python train.py --n_layer=11 --d_model=256 --n_head=8 --n_kv_head=8 --head_dim=32 --d_mlp=1024 --vocab_size=8192 --activation="gelu" --norm="layernorm" --norm_place="pre" --norm_eps=1e-05 --positions="learned" --qk_norm=false --attn_scale=0.177 --bias="none" --tie_embeddings=true --parallel_block=false --init="normal" --init_std_qkv=0.0312 --init_std_o=0.00666 --init_std_up=0.0312 --init_std_down=0.00666 --optimizer="adamw" --lr=0.00132 --lr_mult_up=0.756 --beta1=0.95 --beta2=0.99 --lr_head=0.00392 --grad_clip=1.0 --warmup_steps=223 --schedule="cos" --final_lr_fraction=0.0 --batch_tokens=[32768, 65536, 131072] --seq_len=768 --doc_mask=true --train_tokens=399700000 --steps=6115 --dataset="wikipedia_en"
Each number is 128 + 24 x the weight over its row's rms, rounded and kept within 0 to 255. Layers, rows and columns count from 0. Numbers have three digits each. The size before them is the row's rms in percent of the matrix's.

# layer 6 MLP down (transposed), 1024x256, rms 0.0562, rows 502-597, columns 0-31
114:110145138170106124150136108169153123107092133128170121099108128145112156108103115142138158121105
106:128107139108114138092109112144118137107172095074124148131143148166100149124131114152136147168182
112:118147101087089130126164138132104125136157136171115115090135141132167140174122114122155164156087
083:144105177069119131042082117093107152123156169077147128131124126141155134108171108093145137158072
093:150141157117122136111152123114153143129130145147119142117124124084110116109106144127110108109066
093:157169180123154144119134102150105136100117132113126133186141098138169098129121121139125168133115
091:103130097131170165103142114103093173161119090104132138126111071147082130102130107110094119147090
094:072140115090151126125115096132113120147114156123126147090137085186076120130111083155125109138111
105:107139154125161121076146149106109109081117138116130131132096130140113122165168112130156119146094
129:131148098123134141166112119152106122134141108124094115173099132125172149133122123094102078114140
071:154118114149102143144117112140130136163118118108111163173150127119096139121108131074148160169160
135:136144136156131156132134122149147127145119153191087172099105065097152130129122113129180099138158
084:150154133094136124151150118105153146131130141110144102155136169137141106091107157110138178106144
085:156119094129133126104082163101162092119080145103141140137130060094107140144143118135119166123113
127:119128129145143124183187096119100160145133074169051126153115153120137144130111139115135114146172
082:127107129081161122077129139144110121156105148067115098106135168143119148164160116116159144142162
085:114127101135137132146166135137116091179140075138135132098129109129126156149128126164134152094079
113:140150091110142159133118107134108122163112126143106145154112156120131134150098133160141109154106
094:131129115159152137181133138110123097104129110165128140113120138113138121171136125119102159152120
111:137105131107122099112093113096170137117134112113136150103111122121138106098148180144132136148102
102:096152128183139116150144122121157099113121128132113147111161126150145124115096142124105199121087
096:166101129130125148141092108084158117130086123139131134126152136132149116138114139140135182124095
089:129103122145140142137127117150052125111170138139083132120110141160118101102129110083200120167142
087:172152125089137143098116118082141136125118132092136117119109117127134099102141132109127125139095
109:142161147137129102117105156128177138154186104162136145133124138126119092084144136117096142141157
093:114112086109109123156183118105150117093115116131170120146151097108177189156153107119150139137153
092:123123153157097123079155177131135122157116183126132125103134141137135155117118100113112131114105
092:130165141105105140113099128094139110129076105107147140125171104118132111129137117114137156125129
118:077102116139140155107147129110168152120126117157139158155122159120121130149145104143137083117118
114:136126133102094154133141151115115109097133100149120137129092137152159165124145153129128173123122
083:155119153127090112134113152072133139134106122125137133108142083110149128083162120121125151089144
100:123160095087129156119113149108153163163156108129141167152118116120136129120118119118109088092116
095:101149106146172130152116152134145101126137146141146143119139130127179139122141130187137120105172
102:093076172121145136124131147108154092143116121092138128091125141145150074104110143129094128148133
113:118138091144145140164186071093103157072090135115121109096115149099172104133168132110124144166173
085:147109096100146122129090159168185171108121170121125155149139095126118143125135121145122167130150
087:121108160123103124129086131098142164129117115110143161131125111118158138152116139139100184112117
095:168156159114126171103117157170153091119092164099125113117099130134141119107115134162119135103085
109:121136114173153104118105128163134123113113163113146131183141109155131126146129112132035103121146
105:089134124108079148125074128104105148131147145132172079117158149102153161119120151134060150118116
103:151173112109123090124171137139123135201100147116195106110123119123122125134124103111160146155105
104:136104096140099144133123136126114106138147109151119095107120126143082147123133157126138166141124
104:105099123113130146119150147142112105117145151098115134134106129168126158081086167129124106107116
094:131116137096137119100098153131118165117130144109125122118168134128158120095143085115119134120124
119:111138099098133172155158114113143115121175146109118088131088062113188094091131131131174114105159
086:192178125143131183159125181149141139136120148132135107095127146128108134119114135100131156094154
091:158122111124140114123107134104080125142080126088121176121137094148122090119140131159113117075131
105:109142099085171138145129130107183165118121122152129088137117148155104122140152132066147145152124
116:134119142147158150132126118129171111107139134107102153111130121143124163122159136136142101177110
104:098149148123097140132109142129110135128164126173142153112166151133115153119132088120072123114107
109:108132107126161154151089161162097119125107156119117179134135101128156154128145107107113112125152
098:124121141077117120090147130135120075136122094146137130113147172127159104154115146133172105143140
114:146115090091126136111123116108119121165145126140100125142126161123136070133122148129137123139140
091:137142149160125100078088115074163139111099092114130150119139105144108099165143150153166092117129
099:138107096129134073149109161134143140078138138145097126144087154129128168144095119127140097132093
085:103130115098132107110139144134130144113138131128081114132108153117157137118139116119159151137142
086:117190176117123126133102102105146097124130168104138166105121147112127148087112103122121111110096
094:134126155199113116123089179115105113113108108170097163134157123131158134101149127122101156133159
099:107138104124128114135171106129123130116153150141116154123101125159165146186129146133139143195136
119:150092109112117127137164115131113103133113090144139130139086078169116159134122169163133126101143
094:168095162102174107095122138143123163114108141130134144128153146103139128117087120127153127141158
107:110104094121169115148101136107111146131173122115128154132098118134144174127130118131160120113107
093:119106144134084137108134146116105145101132135116109127154138121126136116098202090116085076092131
097:169103112176125102118110109130133149183090110092126134155141143152171150138112117087145107125123
123:137116128124130125151119136124166114141136132106149133131124144129135128094099147107159180117117
109:120123147129115182150133179100127119090137162166160157196113141151155150121174098107157155096142
114:156135125145157133164119114133109150115138145161152185135127116164171140108145135112143110162105
092:138163156130092113146133156154149126114146111158146073181048119151157122170117115110152142125108
088:111111152164135131145103150113101139139121137165163142165150159107127131085088123126158135092131
092:135101147108101162147093138143112171100106124142080114146130103138082143144183110121113114107111
100:116126177153118100125112091112149140157169126149175157118115153130132089126147136108146166134102
101:137101130126100126086119156126139117112075176143106110168112063154120097118135147139129135147184
099:130153125137132142112127137112104140152143096121159122128094147083172101170096185117158061123115
094:126134125110107142111145139158119111144092095131157119124169098113130160115134090118122156139169
107:080125112112147113154107158104108196129144173053105052114161160113123133120126120138132124119165
085:137122095152133110128155142094108143119146120143121124177137128105109132126153114079128136083143
097:144136115175126118145118180146130108182139133156148103141119114113123161098126140121137142138102
087:137117157085127137139108085124110087166111150137108151094108126123135133112093111109121193152126
128:105136133128179138159131160117097136114106133170139171154142127116145128133125142115098131072192
089:102119121084173100093150112126131106134126110114126160124084139182095123142114148150109139116134
095:126127178121123172117110117138140138115137164178161178096124115124092114124166153144129096124148
139:156164178127106152158104117138132148147132134141104151161145104127151058120101115122091085120141
121:116124169166114139142127113147126118093121115187118125155127144094087141063115161121144119145149
094:164181122137183129158117158109147124117145150126132124113133147101133098094122112093146130115178
110:073147134116116148122140103131154120147108099116114122131134102118147173142124097118106118137118
089:107130097136170117088177134167128098150168152184129155145088152130126082158134124136134179151137
105:104136167113144115093108131114102108117104116190090099141147136138073123153122149137129143093127
094:128153135089110162154133188122115144107099157139111097134155155126137122131097107123168123119167
102:159138102114148146168086169135102139103120153093164126145144116133124134147092116104126111151126
106:154133167164111119163139131094113071116119135098106094124103133104114118131092101141114142145137
100:146107121075185107122093091136162157105103136110129129155183121087139136175139130092145138138088
103:123120136111149091158157098108107125114092086120126124122138137143124116143140158095124133111165
082:125111126125170120109114136115142139136110110147125164146161098134103109142133113082093144123154
088:116141099137134115089093128103157154083107130103125142107179108125151079152154113151089137113145
083:120134108136122128151106150146156131150122097120114189143131108116125136132140116146145167115107
087:107136157134115155133132072126105139165145089111144110135097106105107136133138121122142155107100
# layer 6 MLP up, 1024x256, rms 0.0534, rows 503-598, columns 0-31
115:081109147137151093128158121110090130137171219125168155128123102116149090123136170133109117127129
115:126111116095095088150158145099098176120159146125128172129119095139132151100104099125119112133124
076:111108074128150085148132123159105140116123077150137119101102152128072110123113169137103144140132
107:102106094137161119118132147154078106091132117154134108117121133139138138159137129141145156156146
091:162120130058157111093129123150113111139146112153108122128110132140113154120103174129126110149133
079:154081160089145094088128118145139099082144135150115128154132172138145129129102157140123104169124
086:145120097128113100095178131156122152156129101153120130137111106086152138122141148150120150155145
116:161145134143135124141159141172086106145110136102128110119124074142143103108122121136102117143150
131:141145072128102121151154135176121152094123165099156135110145086104141132127126161139124113123114
090:168171153144155124157159112125134105134133095137133146121099111153162128113102166148111124138141
127:114093133121126123139112125164086120131148131148116125153142143122153141116105171105094128124157
093:189171108172157115131158158148135148115103153147108140123097116125116122146112167155138110133142
086:143096141083100096092156113142126118095123108121106131142147146112111115152095145151091091170087
121:150119075146150138140134102176132126115139140110119132127104112161085133168132142155092114107130
095:193169130143098139107152148083125125164131145169151094134123091145100099117146130126108130132148
083:129142139148112078105163156168129168132134120121081082144159119123129089146120125160124129116155
120:157111120106127095155151114121119131119112137130152153149112092141132129135108151128129098119107
105:176112108107087141094152125084110129100137137150122165136108110130123157130074122157064103118118
097:198116107118092120125143122153078172165154157133107115137117148103107129122123110138119117153143
095:145141151118147102122097070128136110149161126119142136141067151152088106133140116133117106103118
087:133098153095150078087146105126190129165137143114104136150128135113126088120139153151119113136112
104:141138139099075152110177131135137146168133133162108111133156131129063098133144183137122128157089
078:145133127138128085122146078151111116161119121127125134061082150145101143154124130127152124108149
106:114141128131095110073181129169077119134126160114158162140117136135146113137113118130128119123119
106:127123104133123108123151126109143102159142101163107131102129131106080089118136150148133137173108
087:125093110159098121124138142096112157163130115104153181121145083154129106115141126129126101128101
073:102153110154093150123126199164087158128176112158110124131144141139114136118135139128147107165109
126:155108110085113129096114124099143158144147148088108139170130119137082141129102127135140109161082
109:130085111078142107112101110096132122157151160098120101150118117099122101089121182157082088143121
069:108134117116131137111127112141125173120140121152132093144116157116121138118158154109158114149132
099:157136118133096117108140148150116151119128117082105157161110095115095128145150153153133141125107
103:141123126162156123118132125123106164104079151137091112131162130147130101146118090146158118148105
081:111126117135095119110165157191080173159163135142142146137123117172134148171097134130123135137142
116:117099099122128111157132148150111123120162162156123187162146106141141109136151155148119122128138
099:122143127111108116113170115176121170095099103093115154139110122125135127178067141159146113114099
100:107125105107136142107163172133120098147135148157139145096097130153147123072116124155102114129163
092:117163130122105105110138138098124125122121107105113142071109103116136137137138140145133132108113
105:120112137140103113141178106118133135146107142105107098121175128149088131130131134127132107161112
088:132167119130123147109126129136067154178090134163134179139131099107137140143097113148123099124148
108:108177096110123092127095131201109109122168092136123105138121131172097100121137113133109108124117
109:155118108079096131118165112173100093132124116136097131134129140123139119135124119112097112152115
115:110076123116119130118123119145118127148150138142105080122105162131081154159106133119127102162106
080:129162144117157108127150175134123121134131105108127127144114140119104131181051114160106098104115
119:138101109115124105095148101117147093127131146098125116125106117095119109108129106139070122153134
086:121108110118142135121134080146114123134143106139111136180117147147091159150083102147151127099151
077:124098117085151165114174113163170126115117101135127125146133152142123120174076117125149134145156
113:135121126149123120104139181134132086123119165117063143142158110067128152095143159176061090131127
110:103104158086126131114128124148151116160104144103163103170077114158105154157163146128124095150091
100:151100126129133177124176131145103106088095127178131082096157141104132130136096117119147102125113
115:108101110132127129096148111132142115126130110142125138146135173072083141148132172140132134193099
111:140128122140148099127114128141092110130137132130158152132141100157118166121147210167122131111107
111:137119158069058117076167122138093126137086170090130170143169107102127137105127132128126130140128
083:138089101119160130113168136170103169165139105185137102156141157115139116126106113139121126177155
098:094122109125121138094151146101107096148128159131136178144088159118161122132134114114151122080101
089:165143165130108144124137122165113163126134098159123103166075132172093138188094115145135136115116
077:129114104125128099135115165112086143160138126123112104149103119126143116129166118112166149189166
085:113128126112092137119129167142063117142121113123125126125112116160156140133122126140086147152114
112:106164148141114116120121151107118137114145117104124117131136145146167110117153112144111133108130
115:130129142137106115128112133138052158145088139143126097100142125143125142138106111141113119125127
092:125106117158138141117143103135104117165155142106107109141068112122092095169096127142104137101159
104:140130163132096133145103173097128115157137153112125129130160121116141097099165136139074111101083
079:125096101134146143110137090170183115145149132138120130124110164087121119109118183118182112170087
098:106131147105106067151154145107117120113148132106084159136117075172130132145139144152144108172089
117:126153122115130139100150146114115159099140099114135110134148139134155064146109128129136100107125
108:140139152113092130069138124147138151165144195132101148137126115081156119124072183134133097127088
120:148101133107128150101143161132113096157119123109127137110133080117121152127119165137124107142133
094:142155056134163144145129153144101125161077121150124222130094109095144128127124122121113116142111
078:115124096121137100144161087179156135143143123109087100151104114135104126129144145116129130143141
091:142129145117138067084155166108154130095142112123128163142129093177117104143115138138125108176108
106:176157116106099137179161100128149115096176168070132149148131098099163086139125143127124112130115
101:120138138101133087172124137095074159123146121115155131125130116170110154133112110120093146151128
095:151147104129119100129167140155162114117147148110089116147148110123130143151083164175121099164069
079:135138115110110117135186123140103177103086137148132102123129104148122164173109119154106112097146
101:105142124106128125121166067130164173147155110131095120152100095129114100147112127133149126153119
089:133118131102124120135134122087171161179122117085143190126123136160080126173096125145111122145104
096:115139121082135069119162165117145107081115120093102101118111118159100137142149138171112128127115
091:117142100125144119097155140121161150104110095135132123122183132104121113138126122132136107141124
116:159155080157140146106109139130117111100127150099116121147108063125127110145127144136095113139117
109:111135115126128122134139098130136126107109095116108125116129103137137130107124156142099093121108
092:094093081150137148076142118137168113118126103144107122112133143131107143099128110123105090143118
129:078151107127099127116116152173144120110109113065138176156125106172108129130139116159120133165097
115:152141088126187132132150119141110126162138121172074181132121161162134123136135129126123128122133
104:123117146098121151147143109133068124147115156119128137134138101152111154135121127135080123140133
104:146152158126101155136072128110121126105108156140119091157135113151126136086125132129108147138134
105:125135085146086119130143143139146168123149129155086127131130141139091164129110150153105147197128
104:084139121141148150118125129107127159127118144092158207170124118129127142127101116149123117146132
082:096163132139150137138118180160118135133112108123093111107128095158131125140148134153101090150127
093:149120134115139090111138099147081143099127132110114131081138180130104138166080131113129089148131
101:154071139115123131129110084105135139169156133092185158174163097147150096094158195141119121101113
107:129133059115117108119128089108094106159113140151123129112122095129133128124165118141096100138123
104:127173153108089116142149093143142089093100140133102145137135111127117132126128140148135103186090
074:123133134131138131101146079157077124129170148112107144141108141105147140100136167163113116091119
072:100078092107112112119153106142084135124131147118112113115118132129160131133097101146090108127152
081:098105155126111143089162108167142155124143146138107135124098135112123162096099162155112092114099
081:112112112149091102098155144117119092157115169112124127165130121157177156162100138138108149143146
104:119149101106131153150142118115137117124143125150114143106125121106134131122122125154133114140117